Part of a small language model's weights: 19 layers, vocabulary 2048.
Each number is 128 + 32 x the weight over the matrix's rms, rounded and kept within 0 to 255. Layers, rows and columns count from 0. Numbers have three digits each.

# layer 11 MLP gate, 192x64, rms 0.292, rows 0-191, columns 32-63
107070183143136132152128085175146107108113127171101162072192139123179105174105133189133141093154
139127135180049128155150110124080146151106159167141100152110164114110124120101098086194102105097
151143175107143174073156099050136112142151173125108133106073094117111122161131183116171062145108
144161086071123169159155128090142141088121136116114139138107112164167136150133146159171142117129
117096126173108094173109217128136121120150102128118100119149091130120117124188165142150107154149
128149119136103124174154153168168136102201128178095085085166106150113140151151053114150120141144
104148081098151145050132177114136195157138130112126056128109143151164127121112152086137143119172
138107096099084093135193153112094148121154103117184112097150091120114110129112081128094105144127
086111100100099103179105111058148090101144132099109111125139114162116134128190114142143165105144
098110063125173173211160147143138170118125069125144140070141148123139130158124075099106133163157
181130168124211150068110118057148186106191144091126155136097073103165126096096152111194000113084
166149127104125078178137117106095090133129100131118101111186076099063172135170073085139182135156
093133143176093090151147156149111215091150138086122128163104119189139156070130159065138075130116
120061104159153180117141150128159088067164143155146157164182101084142161117102080126127174090105
093061109081208108131123137103121162174165136131107120083115144121159124118120146069115175125085
181099152110149150103136099063076131124123104106140087119101121090089146149094170157167105152108
121069153126126087170130095075089114166147132102100124131160150148109212181104209138155085133135
175102050161084136145131087118128067169120189159111170182150176196111125221144086142150113136117
152081149203091145120146121081095160161126073112112081172119085150079143161125174189133141152089
127076120141171108095124119120118202118114113140133167110127166119093161129166138156164174156105
128141097107098102130107138096107142164143050205160127131087157138101120158116105153117177070102
122157174079046094144108078155107137112052105141134101093181104145106066149159165133120124099108
127188091128103116175154112113066161137160137131089094183101117158098082144185143102153097147131
097108147063117097129146096142182101134111154156098131166141085132136099072139159145172106117152
143171169183140115189131122152135118145174172152138078165131118109116139133129111110140130091157
123111160108172078147145189125112072219075128144159088120135090154140111125069138152129132113111
114153137105129095142096147133191076098106127127118133133174163119121165120104143151190177122081
106163134107140141108116151180160143144153074120141160119066063130119157112187141127103095171120
149111144183144168114093099130126166146124097164133171205125144178104158091110123187107126118091
125111076201091090086129138129126129158149075108127118110167133142092169124117206132092140118181
123151141122150119112122153104100075102124161124206110172127174138099156066091096125113097114110
152022180091110104112096126101167179130140128166093116129086124120148163141134100127144130156074
139128102141090115133117159126136102144113122106125134124115164201117121118126112138124095155103
103105124153153148105122088089138135125156130156136085158124078121142141222147119122139158082103
052136138113120062061153141134097114118202105104155124111207115099137165149171123131139156127094
102129111188125148084098156101162125091096105093120153104171100138173145134173134149112141129044
193123126164104125096113122145158191131148159121085102158081095133162173125044146167067084080153
136101118100121105018099056121144162101145164114081179149175175162144122168123113119080171138134
093129093149100075102134089168122116131156117172162116138120128101078160209105153137170142064091
080103126135113075157148109151144168147149131101144098151204165134111156155114216152111133141136
096095124153093081192156148128148131156134171142152147114137012151157083113096161166164185117110
152147129088084214168119119131100135117074198161100182167104086183114091124116134095153159136124
165138108120181086205097134117134170110115128148148065194073202156145080098124116100181138118151
168145135161143122124109114096138126074151172114128129111159145093173108120130112160113038149167
167132130117108150131097102113115084131148122139076092101145165163077132111150079115148199105129
070130157164125119082121139117173112108151130088155138113179132137140159174145191070036148118116
133108046160106131103148078119123149123121113090075118126112111122132133189134118138161135101147
149099146095135130132104144138201134122102134085130094175106122076160149186158155146175093107111
100128145143144114120151191150069042160176164133125118184081154159191174112128159151168163116082
126138141097126099107128175082126125168134113103085105129116172065113149091167164139132164105129
121135152152083121138120096077127089191104152177159110152118125155159149101129157149128111187137
126161128139073174084049148000140107091063078074152150160078153108149141111086138094167102138114
124088092108120172115133074131105146162087159145174127114092218144182088167115213157174111125161
151097124100129147199158153169126199137082044101107150110095119151126093119152141124176182077106
086124129119138153109150100181144091187181091121090178095180126108097174136093088170197137167139
128095152092124124187206143104183142161087090151092147120106126137066180078065146208081125136114
080167159067102082200170106140107134139152095146120077126174090135109126171205110119110097086179
117125126127091135194211115136186095134111148128103143069159106132151126143169093058062176084124
111125131153149106111126143133150163102133125177122108095121148145104087137115178171153129118134
239064174109108113148120098140231125158127140188087101103149050222121133102116079129122124109130
157083161094179155141140091133072110130174026128103061170144129126144106095101129155153097046114
118146111138106163127139140099074125193133152079117101180132126131152147127118164141145100125134
166125136124077119171113131141200165199149159138171178134163140128096103122149117074124095103143
107104091106065128136184123073116138078134139104150110098182111104144161130131109089146116084125
132141127124162149160140087129116023089156070092162112100144141131099205137151117145172153075159
104128168130115093114121118099095175101124164094182117118154114144122115098146118125135126084129
101185140112118135206122140192154163092209091099089124131108084107083108188072159131153133110087
134155170159167162147112144125112120098166140129112101146106182146110152085163125097145169085092
149149151122104130137173134131013157157123113120114127159136191136148164139145166112159116141098
150115146074138105154151105156132157134114149114119140155157116145117102102130094080081110119064
113139130122102152158078162109048178163077125123079100105179129119074153100105170173123164150086
140140151156164128143119170111169063139119147186164198141109170144119125106087061122134098088154
101171108148098135128212117186115148122146096176119118161151098150107139113139120133169119117167
119133103110089148175087144113057084109115148152040117166131151118145160173157109131165150117105
150157101122156135100172140132127109126111124105162121142090120148103167141157175107128159074205
122088134107179086157064086142113185076150127087142148129125148082114155112167090169146176140114
057130106142137167118113158102115195118114104096093098152080160096126113084101115170153121143202
080141112181104192137145213147132111106111104148142135100152167110147123109130136130113104134148
115099120138139137128128174113123092140186087138076157106115193117099125111123083149132086136124
053100110086114179151099165129103116168132114130164094090134112164070181113126105129118093157108
096079129157098084136191162156158098102101126155110132114147171088078112077079078126103091128099
145085081102097113146188156133173119157103070159158139100107133091087157169110072122191110072125
087128136079106106076097163102091149121064136079107113140114109200122058144119093140208114095163
134096088109133135097125108159116142178103129112195167103089169098183162126095134134166190121097
133153144102126110157134108138068128132125127116100128183148125158134130049160104072107145098120
144100149144131142113104183074144143125116044154156140163083113164122144118126177189165078173070
132155151185098151157080148077168187109103182124077113102136191185157170131123093120089130162180
157135110128125117110146139114079122172090163158035111110134191122123135184091102135144130106151
120135152112108177130130071110115137115171184128134090157174117145106102130070071109127102142189
166126113032160157136075179132208147119185111142161112123149098100146172117122124141070166164144
105119145112075188157124177169113125180095119122125135099098103206127121144173155090145174097124
093103132119155124131160102146160164097150116139150088139105148106139142145119125136140136160130
108184123131095145102138102109122170184111094175166169124112167137109178114149125128090123170147
208108150189117157134133134067150124130113134164126151138163132084127128127151062146105100076101
177108127155102133130135096163109136164150145110149122161127107190085120157062135187123113097133
192077090196146129137083141133169168138117155096169138127081132109151163125100150152084090085171
081143124175148164107139144129094137122109088158153075092120135107089127138131152137188104113058
108128096112114051114121159092107090132138083098115094166148119128104176152209136166054169076150
142105165195165097131145152097122076135132101141137156080134135080100107083105113146116081091083
150161110083150079105049128113113116120177097123157107120128162081141135126108106147109145097108
166103177145175137069104112083083131148194112093061127105117160122122173071111208144162112101138
118190092191122142150086095102102142096120161098112158139070151103158178105144194127114120138152
184161144150112184145170129189100112153098110167086124139172128076141087127062116122152183166169
108088145184108113098157098089153124148082127120119117162152161131155152163093132160109148168141
139140124178153089146119118115109195100222127115123145085122051134114152118130105064105126120085
095171137121104123124146091152104150115141161174125106127160138109144098148112105195150126152098
112111081100144113106140133114159145179122123137092121127133152151145201166123108179162111066128
075180086157106140103183134129142162109103112145141128138111108088157163132117138121165103134146
158154124123087171112111228177142172187140117147153114126150084176152144134181150119140127102149
147180138084186211152108169095107112121099083110149123126084079129110135134078147131147124157143
096138129107112180116178121034085149111117158114124109109110136122130137097157107113133171101127
128082162119133082155117131160070090137141089155092095160175099105142161161170153122157138163104
023108159118111148107145162115103153155127141176100090121154184073124081074129118146151115151113
128100145125091105115156111131075093137132126090156131122125086161093091102114142141189081117160
111096150150163136139055173140125112117170111100129166126110113159124199089165159123106180089102
156161128171144083146163136106134069145099120134137121096122125081116120101057099106094194123118
105132067109172188150161086104084119099133138132161087152150190053154092132199083152094107056091
163121187132141131137160126151153063165147084064158137131144111103171137171158013128141109144085
071142073172065162114139097127061164114119148189053106123112149138131140157171150132147144170144
121114168076126126106082214171128130115164100079153129133154078114109148111145143095095162122145
151092113097072064192132177127119171160071058142101115090162173127145118163134162217156113111139
126080207145094102129162045173105054140210109128133141130098126081147114123162106116121164145120
102139191140169137126142186110149180148131089110153114139121078091127159185164138066160115164087
163088146139119139111089184085123125126121184158153100129156083150120124186163113130139111119144
083177147107186148160168109130130125138162195169148183133162123144160150140160155094151155081067
097122104132070129122172145104097147141106100114148107120120193085162141145126110144142116152074
146105117143139143102093135136138186127109171079150140155173113084169171119170134147090095150109
070137158108117122133108180114133130078155136134152090104147115124128175173156069141129095158122
107072165118189095129107082143170083157112139120211142122151136216141190109135075112111084130106
142117067141130134147169105183156104150149121181165153094149151058105163132112111154151162114159
132050151141139169105094140090106131068134109074105101135117112166151136141076128142141115124171
153122110092112086095127177135145105074129118146159104073124147115189107101139111121180157172122
096127141130117122139105099122163183129120115097125184164091117139070139125112137168115077058121
153143157131122120137095138137071129171123133169182143193156166138145099088124181138166201085084
135126108149093093174199131159122144168142137126127121088144059047160167121128163096066068139123
074107087136190134129084159133086120110116170101181139145176140120099166101088066149119162094138
132137131129144100109122131129153177073178203178093110214082094168137085112144111154120126103097
120106122129086101161106097111174128131152166149139131152164109102092153115147125120129157124126
161134126098145147115143152125109147162159116101062141116092074094079125105158103106091182059136
166118135121116182097177181136078134086041116119094159125141059171136145129121125101124103148113
099110138125118125114133121130170104168140126139227147149107144047105147127123070153181127129139
099101139120213163113120124116128113122136133123131103206110181088157161121151048192113081103149
134124196148119129128075194129035131230133163116153114180101149126098118152132144145161118120086
126189157134130141150140119141176183211135098122124126106125105145198122091161127122145096117121
154100122175067144127141128107067177157166096108093098099078103124121139170114064101149134121173
136116110179114177137156118100084076116181142124093153115126119176164162126107114097140156144134
165120096147156112070164109138174165087150184093077122121171097096154193162182114143096073145091
117180116062192161144129153118069187055108099137129109108148119077149161127065144187150112181057
142114122152126122139091120135079071169220136139156116127130150166114156174122145150134139055129
109087141154181185093198137067126121100082063115135077110169074158172100082120128139098149151132
099128092100185134103154093155137144113121108058196161108155142131140143181113094166186090133080
136172155109126146148109112243168060208132121094136121107189132197160164082077150118116085129129
129088123104143077129157115087086144133199142151149123128114154115102135115128161101134142095119
116144089135105141092152075105134156159154164120072119111133154091151122104164150141140116093149
182141116151095130137156128127034096167127169132081171101097164094110169107117138120122135133140
071136133139139095137161147129160126136144155087102120130105192162209169125170112125143125108141
157112129140118131136142116049176116151151114162134183104146104124133098136094109095099123112124
159072136092107135099129136149067159160118156086205134118130104151102184096080133173133099072093
119113138121108166166147143172143110198177177122113075137092099123115136137073101141236148142161
128102170091119189154164146115128177137060099193100117149180142134081121095069156172126133151145
186126114146155122095133169095130189152105111107146142138072110162081064118084113107153139069121
145190183114150111149101114115123150151090140137130118159138180128083138132130118147132178097131
104107153098084103153127107093133195145122113085123149152086064095057140156142169152067143128170
157122171121130087100129155149125090143143172192061127106145197068123182162130199092113152080119
166131151130147115063161075092080134091162160089121105133161141118121119113190127155103181138117
128087161134153131141190124137135068140181180160102044132128158081129120145147153125178149105084
093091157096084066107179097111179129170155129080126118111133084093120116064183127154122092177123
085154121118147112091146104087128071097111141113111177120176131124141090143169119086166133122150
076147149081170150138140165157043164151106111090115130122173146172194088163134129161113117161096
153107136064140140105197107101107113125138121135062146090168103111127128093131133113101108116082
139104154128127086132172183135154097127164123067132214152125124135180140096137169098136173159132
131089137130137170127080161148080133095171109125074127140100146159114103127159067055134095139124
120187152125148128081097183102140103123097118105103122126148196143145146124126109158110175132103
146142089060115143115170047210126099181129101105149141140112122132108175137097138175134207186133
105149050147180081139074156129094142076128100150132114119119187144128150116166162064094140125049
181191155125221201133101136075096084142124109126204133156105122125090172171060100147163048101074
065099105138171094073122116150122181113124149104162145136125143107119164089196144145139110132099
097126159114141181143173102135167155113077086111128125159113129110117159150132136125176138070168
166160117162135122153125134127105174143131121177101103094145153099137107123063150102151066072147
113061102111124129167065118085142132149180161147123157131122145131119101104070208130109112136087
131084029083137087122129195125182161094152204151134126099116126141193084115092149126116138140140
156191078131138198078162141110115128164150133080177159169117120140068159136146081087105107129106
130140102109114108099163179106133133135101112123130136146145096102114184175132088183169139115171
203183093109189148102136143151113111180171093115104165105147081111146082065120119125099127097130
076092077092141114144146065137118137152145085149121163188207171107130142168059180156110122114116
104104105122152105110107205131131141153122072121159142093124169156172186113135119077157119173106
119057145095108152118092109124149125187154066116090106115072139141111126141107047172170125144169
134056099112126139153054131138109132152110123085143129114145128057117103058150132147087099180142
104151150149099127116109084104164191125149121112131155114122087127127083079118139116139100100092
094097100182121164135173151119148112160100081166125115129132144177192153128130128145069149118185
111053072132154123151110171097110131117133122155161040082125126107143157064197082120176115079126
168199146090160184098182183103112110136089148150147076110116123103137117111158176141110167115166